Weights of a small transformer language model: biases on query, key and value, 99M tokens.
Each number is 128 + 24 x the weight over its row's rms, rounded and kept within 0 to 255. Layers, rows and columns count from 0. The size above them is the row's rms in percent of the matrix's.

# layer 2 MLP up, 256x96, rms 0.088, rows 225-235, columns 0-95
size [ 97 105  97 106 103  91 103  96 112 110 104]
[[114 107  94  83 120 104 130 147 104 125 129 143 134 136 124 132 138  97 109  75 149 143 133 109  87 129 132 125 154 143 115 137 113 143 162 126 128 127 142 124 143 116  84 167 110  92 110 124 175 178 153 131 129 158  89 109 124 146 149 150 168 138 118  65 130 143 125 141  81 142 127 146  79 145 161 152 129 126  96 128 160 147 116 144 150 136 110 161 119  93 132  91 175 165 135 127]
 [157  93 126 114  96 132 103 152 135 121 134 141 116 130 112 158 108 103 121 141 102 126 120 125 151 142 129 179 115 125 169 142 112  71 148 117 153 155 118 154 151 137 101 181 115 117 125 102  98 137 123 128  89  91 141 168 102 149 105 135 139 121 155 145  90 152  93 129 159 138 126 121 136 108 177  72 145  84 117 162  68 127 146 135 136  98 162 146 153 135 134 137 120 118 157 135]
 [ 80 105 191 159 132 124 165 128 114 126 148 110 127 123 119 106  92 170 117  99 156 147 113 103  91 134 154 131 163  84 116 132 147 166 155 125 139 143 114 126  99 144 151 156 116 128 142 129  94 141 102  98 176 148 116 142 100 127 110  73 154 143 129 134 115 110 141 151 107 172 143  99 112 139 111 127 150 163 131 152 109 169 138 116 107 128  98 166 122 112  98 135 129 108  87 141]
 [133 117 154 105 119 128 128 137 115 110 178 101 140 119 124 103 157 153 127 182 103 142 145 159 151 150 100 132 123 100 157 164 113 131 137 126 130 136  82 116 132 100 187 133 109 140 152  87  73 153 126  93 143 123 101 157 129 103 121 120 113 132 132 168 154 140 123 117 138 106 158 129 146 144 154 145 136 112 183  67 117 128 130 128 123 114 161 143 151 153  97  82 156 102 133 107]
 [143 121 129  92 132  98 109 112 130 153  83 145 121 172 116 134 151 150 113 117 129 110 120 143 110 112 109 159 159 138  93 116 135 121 133 131  88 166  78 149 143 111 137 163 146 174 167 105 140 107 138 141 122 131 161 146 150 147 129 150 150 162 119 109  95 123 148 181  53 143 122 151  90 131 143 161 160 122 146 107  91 171 113  95 166 132 127 131 126 110 117 121 154 133 140 131]
 [153 178 122 121 107 109 116 105 123 132  82 150 156  77 136 139 176 122 122 116 138 167 107  94 187 121 105 144 102 122 101 122 108 144  93 132 105 109  97 110 167 148 107 133 149 140  81 119 133 161 152  89 150  83 110 118 101 155 168 125 105 159 107 170 110 138 141 125 114 104 167 100 138 157 119 128 125 121 123 125  99 107 114 146 114 118  99 137 125  94 123 116 143 112 163 128]
 [121 121 170 128 144 134 101 167 149 127 128 166 134 112  95 112 124 156 117  97 177 144 146 165 106 103 105 108  98 179  93 137 124 142 100 147 128 148 130 145 116 115 127 106 136 166 160 121 155 136 126 121 150 154 112 147 152 119 130 103 149 142 120 116  85 108 165 120 147 126 132  85 153 126  60 124 120 124 124 144 168 128 133 143 106 133 159  77 135  95 108 145 143 160 125 187]
 [146 164 123 162 128 138  96 112 105 112 113 141  93 153 117 167 121 147 154 167 125 142 123 116 132 127 110 176 121 155  66  95 121 121 140 144 106 120 160 108  98  90 133 142 110 125 156 136 125 132 130 114  53 111 103 167 127 116  78 171 138 129 126 127 134  96 162 152 137  97 141 133 172 120 148 111 139 103  96 123 146 133 109 145 133  98  87 126 143 139 137 102 120 145 153  84]
 [142 135 131  96  90 114 131 155  88  96 121 140  47 145  91 144 113 117 165 156 131 139 184 107  97 117 131 151 118 113 109 151 134 136 100 113 103 155 100 159  91 133 125 112 139 146 100 123 117 142 115 124 101 110  66 106 152 171 145  83 143 155 124 112 144 137 114 128 152 102 133 141 141 161 159 168 135 164 120 127 118 132 167 123 126 134 133 145 111 115 154 138 154 132 136  92]
 [161 165 137 107  83 128 131 116 141 148 135 144  81 181 136 138 152  97 129 114 132 119 140 117 142 141  96 160 167 150 155 124 130 133 107 143 170 156 112 113 163 147 116 137 103 137 133 134 186 118 140 104 144 104 144  92 147 141 166 124 138 147 109 149 125 138 156  94 114 155 162 142 153 132 154 121 153 155 178 146  99  77 108  96 152 105 117 127 109 139 146 102 181 117 120 141]
 [142 106 143 105  95  98 117 122 172 115 156 167 117 121  93 143  87 118 129 115 138 149  73 151 119 141 172 148 180 125 120 176 127 122  92 136 128 120 161 171 124 142 121 114 141 121  96 113 181 107  99  91  91 127 112 119  77  79 119 123 124 111 143 137 144 111 165 136 139 164 129  87 117 144 109 123 155 125 130 118 159 125  97 109 132 144 148 124 149 159  95 144 116 117 135 123]]
# layer 2 MLP down (transposed), 256x96, rms 0.0802, rows 225-235, columns 0-95
size [101  97  97 102 101 101  95 100 104 111 105]
[[164 164 109  89 161 132 159 138 163 142 139 133 125 105  88 118 133 141 138 126 158 130 109 155 149 132 145 151 129 125 122 154 146  70 104 157 132  89 136 127 117 108 156 128  91  87 128 127 129 154 159 131 112 136 125 144 120 157 107 110 127  85 154 105 151 126  91 128 183 108  97 111 126 107 127 112 163  93 114 108 100 150  89 133 161 110  77 126 131 146 142 103  78 148 144 159]
 [153 109 146 134 162  98 126 120 124 111  67 115 137 145 126  90 175 169 118 101 134 138 114  95  84 124 156 112 119 134 134 147 139 152 159 169 113 121  85  94 101 125 137  92 133 135  92 143 119 122 170 145 144 117 162 109 168 160 132 126 107 130 173  82 119 128 150 110 134 112 121  91 117 124 139 133 125 124 151 113 152 126 134 161 135 134 125  89  94 150  93 111  76  90 119 119]
 [117 153 137 150 136 123 122  75 110 131 128 134 102 134 144 156 104 126 139 107 183 148  94 106 118 154 139 117 126 133 139 126 128 118 166 154 134 147 171 145 141 185  72 127 106  97  92 113 105 104 159 111 100 111 135 134 113 154 128 166 134  80 147 141 127 127 146 152 133 121 131 167 126 120  73 119 157 178 145 131 122  87 146 121 129 148 192 119 166 126 136 110 140 135 111 143]
 [170  94 159 110 117 139 126 113 157 114 156 131  94 147 170 149 120 129  72 135 157 146 135 124 103 155 122 136 183 138 119 144 132 119 142 108 167 140 134  72 126 151  76 115  85 137 137 165 111 100 117 155 137 146 147 118 135 107 143 135 141 106 161  84 124 169 138 136 155 148 102 187 120 107 121  97 169 147 136 102 131 124 129 103 148 141 133 126 137 130 110 155 159 126 119  92]
 [ 98 150 174 129 127 129 119 115 130 160  70 140 135 131 140 104 136 122  92 133 141  97 108 172 131 149 122 160 108 125 101 113 149 117 182 112 143 113 167 136 129 161  61 137 120 119 118 111 151 143 110 108 132 105 128 130 107 129 185 110 144 119 126 122  72 144 159 152 149 112 109 116  86 106 149 111 139 169 135 134 108 102  90 144 143 135  99 112 168 145 133 155 116 123 174 121]
 [130 122 109 122 112  96 143 111 129 152 140 177 146 109 168 115 114 134  89 135 153  75 127 147 138  96 114 125 127 131 103  76  95 142 139 135 132  87 110 110 121 178 146 108 138 155 162 151  87 153 143 135 153 114 135 143 143 145 102  97 119  96 106 129 163 136 137 138 137 144 150 135  85 148 139 138  91 141  94 110 122 119 126  58 177 109 129 130 124  97 107 128  95 147 125 168]
 [121 203 109 127 124 114 115 108 137 106 159 132 112 114  93 130 127 102 124 101 116 123 150  94  77 122 135  95  99 118 113  89  80  88 113 134 172 161 168 140 156 125 130 137 101 122 166 141 151 119 136 124 158 114 121 127  81 131 127 114 139 121 116 137 110 157 105 131  91 134 162 129 120 156 107  97 150 145 139 126 167 133 146 127 137  79  99 152 115 135 182 128 166 159 140 121]
 [121 139 119 104 117 142 163 154 137 136 113 157 196 113 131 139 182 121 110 106 137 120 145 144 131 127 137 151 148 106 105 159 140  98 148  92 136 172 147 135  72 117 114 148 120 143 156 104 141 115 132 104 150 153 127 136 114 164 149 148 103 128 145 150 113 133 134 159 117 131 182 138 131 102  94 156 148  82 147 143  94  57 111 107 105 132 121 118 133 126  97 139  85 122 103 102]
 [128 130 145 126 164 164 120 155 154 118 124 117 127 103 156 114 153 153 141 160 140 119 136 147 108 105 137 125 109 127 142 146 103 149 101 119  90 134  88 126 133 121 109 124 158 126  55  83 120 197 151  93 109  94 128 152 117 136  89 127  73 142 122 138 163 143 113 178 128  85 183 143 154 140 116 142 158 127 141 132 133 141 122 118 104 114 145 109 132 119 167 109  93 110 134 124]
 [135 113  98  95 115 118 128 129 155 137 145 110 131 128 115 143 116 112 116  92  89 119 129 137 117  81 118 126 139 144 141 127 134 155 148 108 127 113 102 137  92 108  97 121 152 118 119 151 157 140 142 124 112 145 122 190  81 140  97 115 147  95 112 127 124 135  89 185  99  55 107 134 126 144 121 124  65 101 156 119  89 127 124  84 166 108 114 113 130 156 127 132 100  85 115 107]
 [122 158 113 148 124 137 124 138 126 155 160 108 164 139 146 126  87 110 113  91 107 169 135 156 147 140 126 117 105  91 163 145 121 139  82 142 138 141 114 133 164 133 129 116 161  92 125 147 107 161 169 135 115 121 106 157 102 165 113 148  88 139 143 168 100 115 100 123 144 124 156 119 139  97 143 120 101 135  96 136 111 126 135 132 137 138 157 178 121  85 166 104 199 131 169 126]]
# layer 2 MLP gate, 256x96, rms 0.0889, rows 226-236, columns 0-95
size [104 100 104 110  92  96 104 105 111 103 101]
[[149 125 149 128 151 116 130 125 135 166 112 105 167 164 147 137 105 143 188 115 159 113 105 100 124 149 145 102 152 137 130 163 151 126 121 114  98 138 155 141 116 140 169 109 110 153 157 111  98  89 122  99 163 101 110 116 128 148 115 127 139 110 153  87 157  93 112 118 174 112 163  83 131 113  88 168 159 108 113 134 121 118  83 131 124 139 165  96 149 112 142 107 110 153 164 138]
 [126  55 113  96 176 133 136 154 138  61 165 168 104 138 147 109 116 123 137 102  67  85 113 138 138 155 116 144  84 126 137 123 153 133 117 143 108 110 161 148 142 144 152 142 141 125 145 114 150 124 140 167 130 121 159 100 132 141 148 129 121 135 130 146 181 127 140 156 101 107 122 106 117 109 164 149 147 137 168 130 129 134 116 133 140  81 127 143 118 139 125  92  92  97 122 119]
 [151 112 125 126 149 177 132  93 123  88 125 151  73 118  98 164 180  93 110  83 138 128 110 138 119  97 209 145 132 111 126 123 121 157 142 128 157 108 154 118  83 117 110 129 116 128 118 129  97 108 115 154 134  84 160 131 120 102 128 119 126  99 150 113 154  95 132 143 113 113  95 119 149 150 135 143 179 157 128 125 105 107 127 127 115 123 127 178 123 129 134 156  95 135 126 151]
 [104 146  97 100 122 143 141 149  88 136 101 104 104  92 139 125 129 133 140 156 131  83 146 163 119 116  89 127 103 109 115 124 102 126 175 107 161 129 117 143 136 152 144 182 154 118  98 138 165 150 120 131 153 123 126 111 156 115 138 187 127 141 149 150 126 143 113 150 133 113 157 116 112 129 127 167  95 141 152 167 152 164  90 116 128 127 104  85 109 139 185 104 113  76 122 140]
 [148 116 133 128 119 146 109 150  75 105  95 195  80 120 101 137 111 118 124 153  99 125 160  87  80 127 148 121 144  76 145 115 139 110 130 111 112 109 161 138 103  92 100 130 130 112 119 149 137  99 147 132 152 135 125 137 159  74 153 118 124 116 126 113 100 180 143 141 150 143 100 148 164 153 119 107 168 137 110 123 148 150 145  95 117 139 127  94 107 128 131 105  84 109 107 125]
 [ 86 124 175 152 132 116 120 136 139 140  98 159 144 118 127 111 100 154 116 143 166 138 139 149 154 110 124 133 108 136 102 150 141 177 170 179  68 129  76 129 122 110 136 131 147 145 156 135  81 142 143 151 156  66 158 111 158 143 137 119 155 143 145 120 118 127 137  98 126 136 141 141 125 130 151 132  99 115 117 133 123 132 134 143 176 139 168 119 164 117  84 142 145 109 126 180]
 [158 140 134 138 107 128 135 127 116 121 128 129 133 123 148 121 137  76 140 157 108  72  94 145 143  86 138 162  67  99 114 128 148 151 127 169 167 167 126 116 133  73 121 149 148 132 125 142 110 137 141 134 104 109 147 164 126 131 162 138 106 113  96 132 149 130 136 194  96 158 141 133 158 169 130 135 164 133 119 148 159  99 122 142 100 131 152 104 139  98 132 160 164 118  95 134]
 [ 83 122 133 158 159 168 141 136 124 140 134 148 141 129 112 125 141  64 116  98 122 152 145  85 105 141 126 169 148 137 174  93 156 103 133 134 131 135 137 129 135  91 120 165  87 102 139 113 103 118 133 135 173 103 172 125 108 103 105 127 129 110 142  91 155 142 134 111 155 133 171 119 121 203 114 139 132 109 119 119 116 146 147 125 151 120 100 134 125 106 144 108  90 142 108 174]
 [144 150 175 117  75  76  96 153 136 162 126 126 116 172 128 108 147  80 137 120 149 102 100 123 131 154 119 109 141 138 159 132 117 129 114 129 161 161 152 127 101 151 131 147 130 153  70  92 137  99  69 143  91 162 120 121 127 113 114 123 126 125  88 121 132 139 162 130 156 158 120 115 143 127 121 112 118 142 162 150  83 115 158 138 150 110 158 104 136 113 125 154 100 122 136 171]
 [122  64 116  88  87 123 127 119 136  89  98 141 128 143  94 157 136  36 117 131 111  95 117 126 107 139 151  94 135 102  95 110 157 119 112 138 106 124 133 127 107 109  85  98 126 109 145 113 185 121 128 132  99 133 107 109 153 104 113 133 131 136 121 109 137 155 145 106 139 159 138 149 138 131 102 140  84 130 171 144 122 118 172 127 126 150 142 144 131 145 112 175 124 123 130 161]
 [111 107 121 156 129 168 149 126 154 135 138 149 119  87 157 126  74 124 166  98 143 155 152 137 131 172 151 140 146  79 118 103 128 141 125 139 129 144 150 158 129 128 140 165 128 131 111  99 119 105 147 106 105  75 120 192 126 130 157 154  82 140 122 140 123 117 130 125 147 131 123 120 136 131 145 101 167 148 165 137 163 104 133 169 170 134 134 135  98 132 120  94  73 164 122 109]]